From a checkpoint of a small transformer trained on Wikipedia: paired heads.
Each number is 500 + 40 x the weight over the matrix's rms, rounded and kept within 0 to 999. Layers, rows and columns count from 0. Numbers have three digits each.

# down: layer 8 MLP down (transposed), 1024x256, rms 0.159, rows 138-190, columns 0-127
# up: layer 8 MLP up, 1024x256, rms 0.329, rows 139-190, columns 0-127
down138:520470458393532504493444499541528584472553468517535505474484561482493473521576559589448476476518515515557546558533500509505519549506471497504436539550585487459493482491508514526515520555529449485481543503503487520507551479501447537494464534463524436487509557471554511565527454583493555480568425510497540485483545492515456468495450515510499460504539517511474540488454486480335499491453
up139:527527559535540445532526519458429517495537524556530467557496524544559499517510535487524447516482548516444456477476539482450498477521530531461466491483520498500532503497493516484534457542603550472551546468451517513504504554493537519535491422572517501515473542396450563393492528487448423529535450455468518477617548554493427547498519493502523439487538478544487505507479539445534505447487
down139:497501563496501537439518463524449449509552503550491479515505457542471498537484470514533446496507484493474457515455458531478453515501495451508477455537435491443536578473448575507474476540582460504539507530488521458495447420559516495553471511496486541513524475458529503542552504509475487542456520537504483531586508515464536486473502547504503442522584489499445577515519470520448499452521
up140:473554523447474442522469479525543533475527478527502471514518541521531456511510548530483553556446473497508508429568489575553536503521451508576449452516537500506519461500540517538495507443442473515620530514505547526414504501520457557512501447556446506512431507514499488491543577531553522503542528478517510462494494590460510530486608479499593482551453516505463505481452552548495462510376
down140:534449521505509532430524558493459531463599497527397542550491479440445505461446446516513498513543491523424440411520506482458508607523479488480557486547483517447403522426522440536503569559565512548453486543514509538454544499488580493493370534502468518491490550512570489445498535488613580460494494521549470497506495510508470510523482420499472507481518488504511529495442514445394499442533
up141:531467475493442494455489545536476577404479513493499530538519517466512470520443433458514549476510498499465475487531558498516527458575514512465530478431462462500543481449498499551418418477513550494499553421519501513470465502570515492535551491544561556511451520502529410554472556474496473521427494506452502510506348511469533492508493466532493488480432491452506422445625448503506473475485
down141:477446453479531521502538479489509501514520558529485511515486452415535553493533453519565495513469473481462521496551439516509538544538519493485552529465476400536507509433467579510504491529474491498445491483482496466463536504460434482507505525465438528548499496442492516460507464449478460553472489534590439498448511474516506500465448564499414470477523486513436500529541544461477558503490
up142:409479463503481488565402495487491527519420487562487517495488505470419499510434509554558458416540581439570502519460497489484533420517376548445467468523524554548539454498550405566487533463459493515547528522487494509545518528440519485586502528484499518490466525511480448445490471495523494489430495507547515545515424584446454538498458523541477469491509474624499467472502537552584519487501
down142:439490487557571454506487543470506546502494493519467451508449450573445465493503516525628487516467494475467456443510520482525489474499509507525510500478493520545546502519525441507484539522384601479511434483543555486495517485522478588436517536488599497507527498535483437525421470503528522536501564546501502524484505461445461506495495575476462480555493534509500458534470489496516503482509
up143:475466504437510432527495458432457481561543502595525416511545447415456510516439466560501459447571510420546514494538468492476477429526515488467497490479522493513500486448469493511463493500481419455578495438528481551489526485426437533572527515468550470523523487492520536544538473501429531436556579501527533511498464500494484516529550504535497588482567472492440472464426527492520542519514
down143:504497490536487481502535500490472540505571502547492456495570497567538508509489491547542516507463561434416526496501526517414462537444477506522475518562488533526511521529497533532485598516478562514491463539520534476515449474437422484549490476459548559532498527499540478494494481470587480533544516503527456521472444522490453507462506465530528479422540524467494476477511470449447481535506
up144:507512519464505477539450467552414472430554533501505460468512482537527413495538486522484506456548453461457517476548517524532497562459543484409470534489528509459547532465466499573397523534490513459513556532498488562490490517482488488511526509435448513542454499520525520413547474465524462493471496476478509507434471485494502531556470532523498473515464547485513489494524469582570481466475
down144:466462444581542466483486498493465458488510550505541483507503505540534514569520458432549582490506473486471546471501514521439468539506514528522503566524530488563512452487524520463468604446492540479486466580472486602516500455470532483520520454463603467535541451523478478491546507455439488472491445515453477531470522524499585447565469535522508461488458500460486509512456491502530578499439
up145:523489454516504455563513498493528555507399465487502549458483462492508433407468503527475512496545531421514401442480512440497414511547543655471441536570460503472462480498529490530569553540510460489543444505532509458580508485517452501498529596482522495547514459479476509459477481536525454414582527509499511463540521468504532488530568388448554520499560474466533495439509496482451463427562
down145:459476494575618520496583498499540456521427427560505522492499533532535480483485505505481574540483500478485480549473447572567502535548440494460511512501481546415474479436499495547439556510504514468544490544529442475550515595514442548515514488370537457498513465551531472476461512502530485496519513451421548465481483494478513488405509495490488488452584466446466600491500437466479453461530
up146:495505561545530547505498473523482489444504462527500470559541556484531429497498526507519503529451519511489571422467537477485468558513540515545604535578442529522505490510434481567554521513510524545446526512480452472569554554545506482549505526480462488451529457494496468455432494492455509513581539589501492553460518515498497509463453480593518479542531530473560501506461515529528491507547
down146:480477443470559498532506476477496430522497549454499442462582414575449474480448485540511476524493516488526491516447502470479448421511529485549477528501493530474498469493517566549551559568494511527563496430462493488473511533425544531494439553529475504500598534450553513470506509518528532573505445470520525514554577563549543520402534457554564563535469509491567473429519528482523490538511
up147:542513470535472445491478486526422478548496493479486514514515412553450497525485586511479516441518483497504451483453560570496535431445508516498469441492478550519555505468501476449489565471439465473589501493517504549476536489444522500499493557465481418526447449508464514513528537559558436488476517594421484495399503456497484496494480481511475481486559495430541440567482500520550470510462
down147:508530566522562501467515432477488482403531497490460501462442495499456480473495529513505492500475544562504544461488550548503520498515509521472512499530470540488454409497520456413553497536527552474511541459525505516460499543524479460499454505551501502524505541531443442550505531533513410468481519438523501443477503452476451463514494522511490475473531492487594488521537428530513486530495
up148:495501475403536471440443523474400446499527487448462443400558494471519432505486443474473471453452535525458449567501546443532465542587540489479493467542562473562475522442524509462514475479551487516458493388468525559515505512425504569473481563467475507436443495464592465498479459543485421468504470439515541549618534508526521473520483515512551454452492512441452507446544523548534554498418
down148:492475531426532484496430502497422529498501554491537435433563460473538468589493494438508476479549544462387533521437469501452429491504457530517452531491515468535527463455581491524485468514559519480519418502448491488462522515496520484510498486532533505500491518589484445475511475493464509528529540452500524490466477522452487415496513570490575525475530535480523479448542577479399472493507
up149:482485567517452498536495570516501506419545524452445538447440519421540537498489476459476514475523441478437515553512479517448511480486464491478496568471527506544443467491483468542494450476530492506460508440472513537558496499465504543506509516470408527447488517582500533445459499488426452511526519504546506544451422415575477541419575530489418495463548472474495518489491450453500486464486
down149:483523510500452525538453494476515477505469439477511451546480551462540520522532565503465411440431455505479512553469483506526437482467488513485530506478583531477485562542477480451498464439556489561509497494538441535449499544512561496451480513533475471492488557492549487466464502509535484527505561531453459578478422499459535520508518485457452554472533534556493574514389442536453552462490
up150:503471480519496523517464447540517489506530489525394485485464486456569468494602478519563469462484501522467554505502509459538544574458537539487540505515569488488387485492534508485474392465573457547535486484613528541497539546495545508423501514450535429529399474488541491505522511498521545481573553532445496475519434501526475484547493526473522511459556500512491506422551546516571540484542
down150:499556496554445423572446517547460480489463493557497592505439453547512500489435551486474526491474539470529474451504530491428510471482486501518459562564563506513480443535487535570554497549532442573494489494424557478544536550517538487462473523437445487491482419471494482457526512477470500422533480512563497541495500542561513509506532520496506512510449505541472461484568595461250499570402
up151:486485588549494485483479509517532506518482476440443466442543592474474544511567510453454511466498507507440524549493433492508526508495595532484527553531506505549513533510434478440458473450504407617528467540514520499505481569445488571491525482532492543545484535475501518494505473451541422430444479420506547490587460538542518462528484453467512526453551483501492511501427542464529463464469
down151:470522566538529549478533542492537532536540509403495448465495508488490522526501467515522519572569494517490472417487486468519542544456515515528480534478505522600495525589417495539544521466538468518477426528532587513480433521444493483460466392575460475541501521478507496603503527561508469488422554517448549499516477497451474436548568553537535461511523480518460459529549466492524554436532
up152:463478494408484522448456521517559553451518548536391501490461523476425440467474476446468491505514443496421465460449450515572477563476523511453533505479521446379472474528551528526456522384534527456500511479478511491470516499485519500514566501576529503587528506445508463471442426472566475494559490411580429515517460482492491514453480507457478565538471471472530521464500542473560471515469
down152:498529509471532490496486520551592501483498555524556502473527575545517467529508517511487496507415547470562573528552545556535411529487462454420449488468526475516518507563496474498529513583580471515558498525515463551481487438517558443489493534551493436354472441485480511505505480517541499431569412479473528570434475504485471553564471584524490500489494502507520457459529477500570520500489
up153:434467482566496531475519493497534541492445557485497571488464490542524522496501501552542514537485492472531516532537455564560493501514523478476458406385492531513471499474449447432455533598493463496499487440520459479579514487509540516518450512518518457532408461428526565460457557503499489502509472546560544474464430476517518535542517554503514472500462504523473510556490537486482464533470
down153:520523447481448557491504544470543455531523506535473575505459471478515478531491496482507527466547541564528562521502534519587513516499499519504526566482547487444517533558510522546513547529596524506496470418453544485511485411483529551477487486500391522465524509519504507553461479515480493416534521521519508490514473558507508493515457463429488459550488502547449530543567475479562453470465
up154:546502527489490553480486463456477515498497505547480498514503443460513546463558507551499497512489535494449509512539423540489563519521484520468522484488496518468467477480507449454496497472454571460524460544528480486513539500499477560551551541459475564455549437494521465491550540470565517523533597418492436445499534530567494498438519518478470515497485495501409483539520482492486539546501
down154:508516488449506420491553463498498511505571561559463589535485541410488453447517424537429543505488476544542488526480558521493491499520489486559521494502479442492535547492534540424497540540545501391476570475524460484515496498533569550586508449552505478479536506473535485479502515521505493556490527531547474512473512485588506497497561511512496514620578486488482496499532526569494571487481
up155:533495466474445479473526488515461585471505379490491535583527465484387495391418519495464554441478557472530417487460487481514496591551532568516474500495432514447531509488565532534437498588503535531467489504475445488530509529498511586505501466418479467486487538514493544459497513559502450398481447484501526562515496511456426514529565484545475538480478539510459478508451474508488515483505
down155:408466460478487409495574495473565543481461467474450469413478464530454494460568534524489511522540564429508527481516450496451451480456480495523455447552515526414565465452455472489418424481511447512573492551465477537479434494461523523516497480468467563470493502475508460554512423458499535460380463485557551529504527496541500537498490485443545498486479544558489526478499575501556443496482
up156:501482532481436512499528465492446497514540587488453498533496565511536581506468505419492479478520515536468487532523512472509528500576523502486452502572534525480503510487441493513494505546528553469538510505450549497502531529499499523525544557512508540485543575534583539502481491536501462517449564546520547478581519437469524463482580412427499527471545478515448438501494417475552517515506
down156:433471524486430493470558544469527458533521389484446446486469507495393469525457471440425479452577466518478540535486432459448494521495512500495497467490469467464471366500536448570579550464493533482429536504479543542476528513470567526466468420498559496499467514489507525471558485470493573499481469458511484460383515431466537434556530469523494454531440450459501502560524541546410489477512
up157:513573529456459479500392479486482474479498472495507483472507430445454456550504481538497470535475423469531473455485482499456515476542501533536490408491507502525463473600514507501457498563445497470540564520532464487554571465425494461508457524484484470502471563498516511487452501547464570520491476476503454521456520495511522579418489486525543536489484412416586509441455546467484450486530
down157:549533535423512509541522450474430501528585495526492488514488546499436496489500490471554418444479507469511499562420503440483477595556500445517500531543488443487525501477550514455494556452470533468522440484500492497551530513517464521457445450477504540500483502450481498541476479522564477460556491507455439513475527505466540542455480494484378485492535438550462459504439570503391529530516
up158:463496494536473507489523509485462482533513501517512490464534533545447477492491498518507507493514523519497494487496489442466496576496418508547506490521486536438477474454646447482515452517522498493413503497565526488507491502499518482465522515534554553543494484473513459506601486467471536509562492470498412539495438552499443484489588469460464496503530473529524505569534537511455519472510
down158:529486544450506495526504514523499525473425560505445479475490447523545465435482539435510508462515520484491454461438410443491513523505567542443474464478500486576572505516526535447531531471477493524512515474504502491483558431479542487465457534504465533512560434514447498556539504477546486499468517450536476460478487435495537508515596498492441533554442524494510557523477470516377507493538
up159:466459454511480487473523560476515543546488513500536519518527534529483480478445553475548542529479460524513520524499538505517575499517491580422470458480466561550467533488454535516499517490542473471538515422501480406503497484461510450458502455518546487480478540547488521512456497461507525429468490503494491562511495466527432515536524475426527529487490456482487476537479480467525532548447
down159:535526513543440496525524451522538484530432479550500436472517521407452439485427475552428532546586495564531522456541466515495481489510546521469491552497423527488537428518488554497450478444535460503434493473519490536523462478478482523366500548575479535519530521524558530462477533476555557514444449444474492492510496421503527552551480527372516461519478522495467522487484522523571456502506
up160:565525492553519503458543473492503534498446489481531490535453491473541467455487525503427488505469519512449571525475433443436527513449488547461524491507462469536455555467470470472469492522535441531549526542538518493530566462505566476476508544510518457488542546536517513517467403555549505504505466527439519548524467478468501469580479426442467505510554497477483490429518459504529512502543
down160:490508515472524512540485518507499545520528524547470498477492476588448555474562478514414535545461532482471583505517502534445479614444498513499478500567504459492504496488423535485574499501480469557456485522465603479541527512412466340477481548485485485490592444521516505552490471577473483461448478556541569515472527514506462439541422441516522480469569488558523546464539531537410565569471
up161:410467476502444461496472507462532523444460417530455438466524523545484506492531473507542546555546568544546518510561463495485491550459474495486518510503493478484416493532557429502500472457530458435528460472463518517495536454491541483541494457482453471486504560529480536435450507465489473471515525501496504537525519486537494456498540436486450482522503500593462468481437433494507513497506
down161:499513484546463520476512501458566436523456499509539504553535485537547510492538465523459527514507539449576557450449569535505534544465546500442399508557461562460523566508540447487577521479532512519527473565478579531484521473438537442508470537485529519511504535430531514425457452480538553473481474454511524484497506476470501542529500501496520534505487512484555480588473449438557499483472
up162:525519420483481467438562572514448536574469496533434544537563546536414559519561516500515489433511483479494508494517457479491527496534529541497543510444511514560491447464538399513476480525432467557493550469553458477576562540457496531534514481447464592513499566536474483477469462484408549397467496539456530531466486537471529532513470500558528564487457551448492469548488477456523432526462
down162:602539495495492479463461603524472461450517515499512498548499462497533494461580476501520459475551502539509386494493495447479471490485487539576456466476461500501474501537570467467479495494451483586476572490529494460523461442471472485523481528494541523546515519532568439480490536489531507582459472463541480520528542543509421535471476482481449413505399522498433521442494505481496559503493
up163:492499487459486448539529445471430496423382509520527539504442486454474531546500553534417475511547465445402431539454510520443461512525443527443450530504593487492434483471491531486435525461563517487470432536523456513512560535484475509514491469493457510420554528424453515517477502499490556456526510528549563515476540514555520474595473474447472513571579517436500468418539414478508484488510
down163:408522465557535419475551470451460491464449465533496496537474535471512498495520490435498456553540480487554472545497611395551497571427475518492533478473633457547518526524475509555462501516471531480530475516461498463519476510516617517498551506441451478406463516446567499522535478508423421473530475489499464459559455523502520488522458483470475482548524484491428560487551438509425520467552
up164:438516571535498446491487541444420523491555479507476521491447554391478506563549534467443537490435451513480439474548472497447507499465582576554570487477494597492496470523469443486453452500437560495469540558510521561503455448504527428515532472466405482512534485483559534474463505491484519614526458575503516515596564549516527513504524455494514500558453464473540461442467444499550530523539
down164:490519448490427476493417520491506539485485477537522470498478470475483487466562435509495452502589444535536486493488516449485513430542472570516507508593488488474480583527433531471496454371426535507500602463521467476456488442450568516521551481501428542461525549520516563518508472485457549504547485508548531459477672468468520539451517520484477540497586469472502524435513471589524471445540
up165:495461481434452476456502463457460455562477440546481511572554502475490437456547495486552447504451478457548556502462546521516611533475496555412518519532521444532510508481467505481497532456484551485539492532497486512486529460460499507497465581525506584579477499419539489473454480560464558425491475494507567506503480466544517459545567613470471455524535541504446521483475539500506447454502
down165:439496442448535578506551518546475512505513422504484497547482552481427462512452459446517489490529436509463480553475567440450517477446465517501501500432552443507505477521463511539548443501452523522535537548433498464512447444430498522457547564533462578513445497531546535467520447622524448415484486511453494520520455505471594474533517483499520488560533498533487521507444475490532531461491
up166:457478484490533461450442489553478404558466518430458470451522472528564420528527526505484413541459522524540513512508528496507500515495470480478491525512483528486504510586514490517549451509453520515506489550521491493450555571516484490532507536535551507493418483533504485477503497434455511511516511511481396493517496469552467497500461505479502512522469487485461479554505494575501610491466
down166:458485475431488507501507482569547453500492481534467484414542524474508491516505444564502521466493512485552502478546523475407507527412469569509452541518496609500562544597493491414537503505463454585522418533511346468484531491533507473462413488528502510473515516551496526541562430453422456473462471555498556540468470476462469505492541438495536531432493465459507529504463512535484541487493
up167:505535470507448485514441450452540485522525537467543603455591535491523475503519517560540470438573463503462474510551497517425567456516550437473598486532469529607466512503470552524502515525498437467538460516480464487487477499510547474516471495495449504505558583482407555462430525560604481582469478490468549492505480463586525524430490472543467557518486474486504485536463492529541490480448
down167:535494541520575475537577534523548542449459494502517514454499528485501454455534525409530530474491522511575506438466443475479527589541446538527404444546515532448526533566580486552463550513464524522493501483412515461535508539489504467442526528518563426474423501497525567499535533502508496532525460523514507471482481483500523552475520569502524513501527535481505475426526538540571471406512
up168:455488476498511439519502470476548519575547470494480506479476472416436484492401530464533464499501451472424488469520569461484520515485436559492529449467457471480472491465525478610498509536501575516540472488539454461555413467529470520500530490521396494556494527419496469516493517572433469545480516495469448534430531426542483547525473516566506499549489446502496486467517552515532497549528
down168:505511479508540512545408572449476503470478548488499526445555465496434519498439528508543532473477477508503511467462483446447528591476503446528469470451466461538467554500429492420469459433578524460549526442492538442525406492457515432475505468401519494517498518481463500506535495465486536448534484513443481494449513498503528493444524572526501533568509561444464464508543469547423481504509
up169:495457472524528536568439527526440510525510580432537484399387499532464555427520477496517479505527470454522469500482513498575570408489452585553543468487530555424540471541483484517484533467560497522436516500581539482457499480590449511523523493541585547508470420459548453458500443542558578556526534481557511466536532442453532502490464505503492485528528424516476408446516552538521542518536
down169:493516510551475526498485503490423551440422471500507428448483514498486460528504554535482485498504481502469455546463553492578495504502494583531503485412505434463499429497569493469449442455513474529511433451511465477447547472453535577434449530486535514496491492557496437469448463537581500631547519501476519439509474468486546489416465534457537442498468536488489511521559548502545553460512
up170:472478509526478540407517482477518484505488564571492431478530547557517547524509418466539503505489498510508541508491547540488534520500566489486558524469501484574444560525471556566435504514582508533444562445528498535517450488504538549558554474527527508522460455479483543524548444498413518485594467413541518470484530488432491413530521493473515468523503448479527503445462518432475470527527
down170:538460467479467524516418473518514532531495561481495457522487425464476481505404446541543538469521505590454509551527453583564498510479472534489587513473397457491530458482507443456522566462503505542513555589546557539610469563523472505545547489514461571546501518506526506487453471489502562475501544472532462557512516563490436402540458501585527566536447442539543472483557498467519564562507
up171:488489534405491501438504521553484518494554391476484483495489561467525501487560489497470417494518526489486482508589516505427509503509536485531521515539480528557459449531483439469511502421522472565482456524532470463497558473515522437483488539536472451509536512520470534549547466485452508485485460501539430576550406473486444453528564435520505504547506419533493493422466482492480519564480
down171:496462547453545447514613487531527453503516446470473474467510508458493476465551470469496470505485531526531515480504543470548598450508487532496565568506571518530525439515461458553505494439528464490484433482513485512504462508501510484533491512568524545497463450529487495519491564491393528494480569503499499478502536483588532566498435485514603470474593497507546439437577485451483514476542
up172:549550544574522485444456443504505445516519488500480622524455501496469495524560513499496481480507519537462527503485469554480541515417433528508539625451468479499491469415447492492475506410510454506522438491518500433473491555530520525447523533494485504523497528492488492540420477523450432485501606492501472525523507480575590563470570503506627537446606528432582541415481509459513474470508
down172:481530431567524470463507491503528489512517429548468529484576466530518523535502404519472510517508442528467543566559526499441498514552548493506521508503547438558496629499501480599599380462466430470483473483483517481523430547496548485462539490493473539456503504477497517522475486510447427516459579566512426524554452520459471511495506514455527508518560462543485573457528545537537455433539
up173:520465584403418419440480505474460519544472512518499564512524461526523556451470502475505450393497461562490447545532492474501497554503492500621515507541531500493493568521484540519473494492452480528444528527492560516514480521524451471520533515420485525524552537569511499481522475562460499484468493465471468512510545488491492466493420513503428506475491562533559517528479559506536458507508
down173:421517496487485441536516510464542495534477499547456556442509524493421518472493543479460485550480527561549536500521491469437439476548530419514500552475460510494516603535513486552498566477457508521525443540490518474495576534496518502483484534553538480457460487522517557505452492452512447486506471493494543499541496487531492523515526429485526451502566556563532473533526556557610504447513
up174:450481491514528473422470549538477491441477457448472482413433429538516535482439470519533483498520562538485531501466482511441517482549489456467483469521515535447489576572532514437592536498545490451532573513499539459528535505500514588493485482473510526547502487484521489497451490512519546464473494476440496499539509480511483510444555528533535570438481495450483519492582457517550478474517
down174:502505497472562569484565457562479480586477476500580382495481500482525505513443517491477501457447514487524507600529458482479504483450498392487454530473490569566469526457510473477541523516539432500546527524551471547561492414455557476520461470481518563497487470475506567474529513514430538545480503514552568513520431446517554580498463527433509553505506515502549522538494513482489436536466
up175:474477478534452501487380419440504484476482487483516553508476455457500535490458506476535519545568482505474426501477477479568492550491468528498553484540528508499516540515523507509471572456519503523477500508555488536515500464616474460554461453490522480508456423508500483565446483521489516496481483442579504451482557634479558517501487459593456453486422516493502490499442484566539518482544
down175:539503479513555493502420534513466452536423505563429512495426563511507457507483531509469513519519532503497484534499446489562551490504527519454494560501503478565524467466525496505464495443493465534471468568498464494503481468470442518523452541502466461472561510539551476508430385494484503560488456550518491467425498519462565549497472444457493504504576458497565514539432488526464512519527
up176:422444519445486582518534499501538502494480485546522531497482482451582499548445404587500585575470475489472550533511503496556510437524495551506420555521486482514508551489454407556552465473532424500550451465504531536558522557449538471582521517501497501531432487532579492522536454408518520476518544527508466556465578598474489498456510528468477469520499433480545553478520507535482447505574
down176:511492523514476464505517504480445541504494496472532542496517450491553526537502540468524499442495469514549479495538497525510428517502477551533539467499471545557561506458473514472559556461494470520453488523515495510522463459531509492554457590437482494528459500467626514596448437472477543463472511441441485573499529453506465547549555520527511485498463545525507430473474505551470600564413
up177:476515519410449482487523527446478548516529401515521496468428453459449483508462479533448428507519442540551459558429483513492435476514397531453525529519571499477542505442469499525506509469523562605446515576494438521480476501460431496546581436496491550494523478470544546456531503547482436481510479442548465586568482542455446564454581473482545573476550528517501522505516477525531476415516
down177:430395544477443469476455482507525457580524534527585508508522549525467558523448471479519424499553495534425443465525510447523460520537491482574583488534508441553562482480519594487492482514529458463476473548531465477567445514441469487495524553485478587506577440385483494466504401529506505464472519522505549514496537490486514556536460462486549493447509521506459453476459416428528494511553
up178:551450506540575494389486537496513506502484460493507462506448507540480427449557548448528495480482443600594492524425549483493441499478531550469525415547418541499532481556546452560451573466496559554509394551488541509478446454428428570487515529546562541499485491524514495561568520550534536513453537487482521490524510438456511507534546528560425481539509448509481493478517525501504471508480
down178:526489442513534501502554546511583560522549505522560496498510612444467439482541465539464578580568495502534494540455437536510460490451494492461431483522475552479449494521515495499480542500575521507432538541532458537471506499436471510478535549540494447544484495553467505497438475567497478587524487516494415511434510497568475513495425552490460531523528464470465533448456509524348530469548
up179:513489451502506482496485461457474493521504458428539425615505488518577402467502493491480469506495503491482524496448488512476530516501541475464433461503568571489534521521477505486477441421454488533529403489446397524474531508439533471440529516557482523454522467513480536552523482540548482497418566460458476513460513425497520406541577498515478519457562486472511494455463495502546515511500
down179:561496477516453493532553545490462461568514413478493549498602458542485508549480469502482467575537488463447444524508559478509570535513535489467484476521570466438481487505541457501519512528459463523539500541523491487490474468542527477538431534486484481534459541481542514479539563455413522452536531460392475478423492512508476542525470525470533543536504430571489487565503474542409504537539
up180:504549542476580519492480492450528527526494495490533500533525490532456505469508558505481509567451453487529426426554465522470493500460496496510520515491475540488531517482473517474439548579539483565473530523480588467562502476527474498518535503517495532474433487501491569512540509509549498496478523526503501400488551486523458578516568516463452534466502470535490537504552477458540485440457
down180:504494488495394536500455495493498539447519553530469468546509519536551494430516495499413573560497545523524412453517455502508538510479485499496522410463492481529521398528567485502556518521504526548442534536477519535539507567503414486439492492534434462548523511472465598571567491505444470533468499499510493454470519494469523497522511435518464537390423605504498476413457524498535487471498
up181:488520495513556507544502479513472426439502555500414499447552510553525477528491454585487466467441516457550530542442438421518490460476519469459455523437478592613510493551437527468481509525530492485580508499435454515535555456476563495540486564504550548519415417493458454542495478552467438558478514522501495477481566558498461472497533521509515473502539526478491478523473436550542458455529
down181:447464445479567556539557567452510477541546583469463453486527528497454489538497543407560506535493507483445414471457553569486512541494513445521525562479469511520516456603489523469514503534515511480525525505496480528469567526519471441563501523517518538486535452558563436499456460519524433497475461433476540518521477467520529457453548550538483506493485564599538491488533451572501460554534
up182:578527491485446569481485507498461494559485496550490536481556563391431499447540471479544542431503526443431499487542566487569524410540503522477527512499527485568508549449494499572499516466498491488462475504482507521539536443475465549519480509509525483528475432484495549510478504420528474513486467495499544514565501454526412486508498442522472557478495566479508465489456448574555498480489
down182:475537512507519429428410540512500451509500563510515491465440624507472531536514464454482523519560525505503591480470488511461513503549604547548599535545464476544458540537519510524502550490460462488527474512404523456545498504560436448563562515455485559455508462520485567518477490486539504464496477498485487449471554516501480469419512478487552447515537506495542442588509551578429527545527
up183:507416533543468454516495511458497553525443466519490469494432521547512450486471561491526529501460528527570582515417455488517473531575543542485552474493434491545495488450491502518507471529478455453512527464463581514465462454419560580508481544532453570408477450478494539506539516457456514423455539451522461506483572477537453578509467517479489524446523558511468477480441446469517489509513
down183:556565534563480514529485505511547496514537558528490486544440535550485517508532502547459513515516427517524496527450450527483465560458484471509463488514548496566560524459515479401437469501479427544500579492500571491464514516516458487543509491489566518469501446496622417485518522560437522510444443512549515544468547552491489522411399577468458515531417568483494581565534488503412467393476
up184:461479538608462537443512520485534469471475528519540555530524460554499495413502554497555503550492505527544461427543511541470492479459508510488579540497497527513542501476486445445504467485585450489512561551579490526475471482439445500393547447430557527468495499567520475611497452561494458529487583497576535435522586508485425489489460578518519531526585541559485492516452555465509463448488
down184:517516504358483571487519526458515546479492523493576539534513545459567541507516520475540565545475455507474462458498526511469444433470480466476467513484453570482508520391475505474575531443550547477522501478434501489550520510538528484514499507476547555499514457558514480507574496517532442497571541554547455508504567530494496527557553514490527509403507595425556525534405473501599558507479
up185:434482470534494563448490493582478514471543476537461488528491479513489492483524532530493523492397500447563504475524525462563485525449494494512479594532552512582470559533507397465447443479531466518576531454500502490461530483495494529555453532450495495499423488517510464564501536503506528577551466487471461551502477546503435565505503570551410525486421413475469508424519572463531522492517
down185:501526527561503502435512505534598523583509496494551523531431536559469482443508464478473504450466506524506545485502507502487484471429490542540502554575548538496501527456463500577475528450533494498463497578478500485473549583562543490507507518480504493461501541567525488564486480535468522523505458471466447449467569452470446507492460467494495502573497525416527454416581541547431430375540
up186:530464479471532530505512454453449473573471598447529470539495467522445447541527611486540510524490544454491476493539491515513519590493445542481507441510531483552561445475470463492441487495470562524498482497528480477457505522491569426471565513468528461511471546511476467516540517493456478414461548495587547548481555503505470491546473474497503492492450475539494495531514531476615477455438
down186:543526442416549528496495490496471447511521437473494465498515520457563516511508497550519530468435515501468453559440477450544447458513421446462531531461639517532523486533493494491454452517494457529478480501525502530481543477418514491518535490431426520521534554561490456511489487497445543506443476460488466505440514515524490541474486476478573534520509567505497459534526453504403456479448
up187:540497488545592470508550495523506519556499548482539412606529510522457442473468483517522487467434434530481507516485517559501523541527488552522486508520436548378522525400473500572491535448456534456500518547461523477412584582532516492460545491447572520484578496491458489462472556501509468532451502483477472488513481462495528461500467579499486522480546530481514513512473461474585524488453
down187:497491577526540458475465553533487534539564517485538414529526458435456485527465455492587491464521495524543452477473535484494527455459436560499447530500521547505556492411476590484475500497535533524498584499511463548431554496568442530547481447489470493469453613513563473507513504496452503475482547500484487516536496480449483477470467532519538467511560500549507391494491581493608489529484
up188:530524541546484479481535474535425530504468471598454483511539575470515522531575470549566526499477551420480557503458486550508527431444515540512438440562453529493525510581440465490500451472532473517422448513486461497467494518525527492516575447521425477474516480503471547555493522477561519367483524475540480521491521503430495519475492558516519447422537484467584428574494489458518545601529
down188:549495501480504435453453553551508479419502515478510473427468458474517473477457521519528519504476515503512511432533496546478501431477532459472503486483535504477484458490548500465505456511561506528504500539491570531532479491525480571526529481454544477516483486486489562488410491475502487523561529505423516445450465508504423498532555519490506459619529498514476438487452439520424573443594
up189:514463513498558507525560513515566498480517431495507465475559502521487499497534552516533429493511440517529489490446526506468541543600514521473461546523544493506477516569559559512464466502484510487455507525526527440524524499531500495481514557509471466444435513479496523518530508452470488606505516478436536561501459504573522525412495481503533556518468496418464489538500537451532535459510
down189:522510505481538540483534490549491449556437417451514461453461473453515541512396589470490538460548486473531488519427476395453498453433458505530495487497499520484540445478433478427524556527578454540369527472541491485517502547477489494429456472499565520529568539540454492490557451482534563545445458473468408515527524505523462523497546474498512517481523547487523498490482478523497500515518
up190:509478491564513477456504514478498475468490508509530482505520493504475488539532487500435502519475452453507528498505475553500449451514584481462483440481428424436472512494399571474446502459474494471506470489494495482459474470557473543492534512447525502543485512531538537561504611457486538465429499508569522485463505580509479438519507537487528524474492491515531509479504471491513534456601
down190:482485563466547513511596475450469602513449470496516496421471510497522508429514536485442516476554453478505535509582504523526441535510464475421523488530467506542522510497536448489450522514516455496529439416500466437546465501418486483438486542417510574507495513457459479502588553502440446556506452567448456452463489418418502497470495493516538430488571407419530431530489483523506501472456